python train.py --num_hidden_layers=12 --num_attention_heads=6 --vocab_size=607 --norm="layernorm" --init="trunc" --init_out_by_depth=true --lr_mult_qkv=0.7 --warmup_steps=200 --schedule="wsd" --decay_shape="linear" --train_tokens=369800000 --max_steps=5643
Each number is 128 + 32 x the weight over the matrix's rms, rounded and kept within 0 to 255. Layers, rows and columns count from 0. Numbers have three digits each.

# k: layer 3 attention key, 192x192, rms 0.0524, rows 95, columns 0-191
# v: layer 3 attention value, 192x192, rms 0.0448, rows 64-70, columns 0-191
# o: layer 3 attention output (transposed), 192x192, rms 0.056, rows 64-69, columns 0-191
k95:111075078131143188153150097158111088094166139108117111145101137118140167125154116173146111162116171101135117150181080102091038150106145110124084125121149167170156184149115156178143134105178183093052118085141113070112119141126131105119153104095134066147149151178103069154085146154123109100156123119112134146096083074109219140123160148187154127111162162124135133182114101073132191106161124156135123123148111128194109163101132094150138134123232102057121110114118187078119135184183168127118158149114133106153129072141144093099032133156123110127135098119078146121127130141113098099
v64:100070162094137121125146163068117123137144092149159095131088111129131162120135149108136099144145114132193110126119104119166122115133130117156112123113095137121124132155136142110146182116149133139125100159186127158155173184118109112092116119143174077100130132127125147126131137146111093087112122140135191098088132121135184150141148163120129140152126111120136172123083183119127148123199136110132067128118129151099121133116166136131100143099145124087103097092125144161093110163110128150142114154112093110083157186140109164111119129169164118112118117153187074107126117097070144115
o64:139143110126131092146095108147138152155142165141098148122138157123170082167096149132136152111097131171125175133093152151142146124105096161116154087123127139167140133150088144113194103140118111144162103134077124159180086109102144112115063095101123139139101174123138129131086176141128153136109133115120119137149133088140120151127155128138112097083144136110098133120154114128120121122162152113115127131114138102129130099149090171117153127121086124167142169174101137172132133133158109111078151108129122106118112115106107117132106114158125101156134093124079124191095142137120130132
v65:139132176124115099113145097192137125100159173098166163130179092091154108089116101137127121159120086119151119123136160146143126158089152187118111159108099098130141123156115134113133151123087124118110129098128149114154122099135103093158146154142095106085149129124133112119139109150089140147183173094095111121122138117131131106108147122129166083133146159124112140133152113093155138145139138120154123096120107123141080168115159150159122088152126153152096055116143108120153130136123089166135096120172124172138095127157151132114138175152120049095156155112121128150145108126117139118
o65:094155127133141150151112148120140106184103162162138129099123150166135114123189139095132117088173159093150097127147116140083146113120106097150162097113150114124155137084173108133124145154184166114123142103134100112160119117124144133090146141120134128155091112134146138097110092125112136155140090163154122140092104141067129117148141151108111113148170131100179129132126102081142150132116161102143087106121142149164131101120083189094105138109169111108160183128096134116111140172099110114162130133094142043130132130125100113172120155111117119128125139170116130096123139128106113127
v66:163070183064121176139093112154130138100108068116084183127143109107105115112095067148099152140147120061097140098115108144155065116116075050132100153160144118082118154106137176134169100090099097099129124093104085104105134118072081129135171118169113076172165156150064158142128128168198153199168166094094168168138138150170099097098128136134167166156116144159098121182113105163128148156133128134145159157113169091087132150127136134140106100169118182121142113183173179142161116166130124113188157142123094100104090138132118068099108100133118187115125126118120143071141157115136084142
o66:113116051116080165120117155130133149143156120137142086103103146110082107132129113122145091142140109127142073116136145104074121136123171132167139084129194150146119148115179122108089089127181138159095141132101147087126111119089148119090145134134135099143158161104159057162154164174131132083134093133165110109061126136126126180116110113115153158133166119159100164134085144109087078139099136102076132127128118121176091141139143099186110119152183156101180083171142129129175118129150126121086111164101148135128131145123181148090169146091101138146148121126142110140120109119145164151
v67:138138154157150122082112115145104144125123109163175111147145116148088138096144131190150107137162141117121127133144190085089143147065100183091120157112153146155104136136153134117169124162131108107125145143102072125144101120153189176135095142100147139123083086110179094112147117145068092109145125143119122141084114104113124109198111137185104147112136131122147119120150146150148116156087121118095106180116172119125140137084180154121128085126125104122141141143172104124129130110117116119155160114114088127118116112122175126148116138051109114172120143169127098121064102121123127076
o67:122125157160129163123124131166119142108108156078123128124140122177145126124114093087129167146115093113158155127210122134148113159149112097156159120163124145116095121132110125148070128138136131130114130116136136111131112117082105127132118115151139172100124099155093101106128143141115132153151177128133133145156115105150116168098178114161088172096136143109115155126127111137088133084097144150173125113134107157133123126148116129110155133107121083122105109187152167115096127102120106105096088111133151125093162105133110133122101109135170122109088150134125138140199091129120146126
v68:115094147111125197165132104104127123094102118155139188080134154072154114182142099111154107140137152079114155134136088142117139147144086090131117140115120139091133122127116115157166073121133148119109155098143133124150128118094099134113140117141074152136147090144145112174168104101133201160146124131124117161122111100165098115146130137127120149102112156116133094152145101163145089101158095149102146096155152118126136166100127152093113088138135131131133128192081117156078122113135140155135143141141130124123104134099144107122145161153149148127128112088111135133103146099141128117
o68:130133047107121134152150156153141128170164131153165128114117078143090094105103086126109134120180112126173128129121141116155111098102129153129134136137158154155101120081195151109148147110101115176109102120091114120092191135141163113153103139162138099081130156098111142109113151099130085139113095142131123159125125150119145114127081120167124136108144110142089142149155108141149136166114134125110165122152104113124112111124121123133144118142108124114131134125150104117189163132157099114156061125156195122114130102133118123116124115125095088151162137125124109133153123103134130148
v69:139150134130131166159153123124137122142089102166143174098080127088136126121136144135117151180153149163139160150090131118123128109119073115143111143187094165127128106031139143115159100114136132143101130155114136143124088104161109109132090163186167146149157136121135138120078106111125160154117132153099123064117139138133115094105126116104130147078062126127123196092139130087067167154139198126170095161100109173156124138193150147108122089185129174107134107097101129121109119181163128135120061141144091112152143154174089077103145095163137131106146126155057115100157129135138161124
o69:115147123095128156095076164140121134120127103119132084132143174118089098138162129138140152129064145129108093083168129152091099152163132179094156155125186122142170115159100112155118136119118132078106133103118139129139133112135117150173174104109089100152101109147131139117150113117148087113127060085122143142153112145137137139137106158149114128192129150164114093139157100137166121123105097131122156096160108098125149122158118136183110079106131138156175161177123154127127141097124114097095154133119152154076131082124174125101118161079100155134104109146156108131094154150083125156
v70:091116142112121084106149146171173162094123080146078066128132098121153099128044145131213170108113146113166115134125142149114148096172144117183155068103086154111079154104106127117054139156118134178150154179143113118142111080079112138144117130120120097102184120108151170173145127098132094082118147125166119125145141120081144142092166123116119182135159039119119116153110098102168130128139104150119136203117116129119143120115119186114133138099176137103096154168152117148075149136136142082125194129160144165173094155155111176090109100106116158106115145118077118184135158133089171112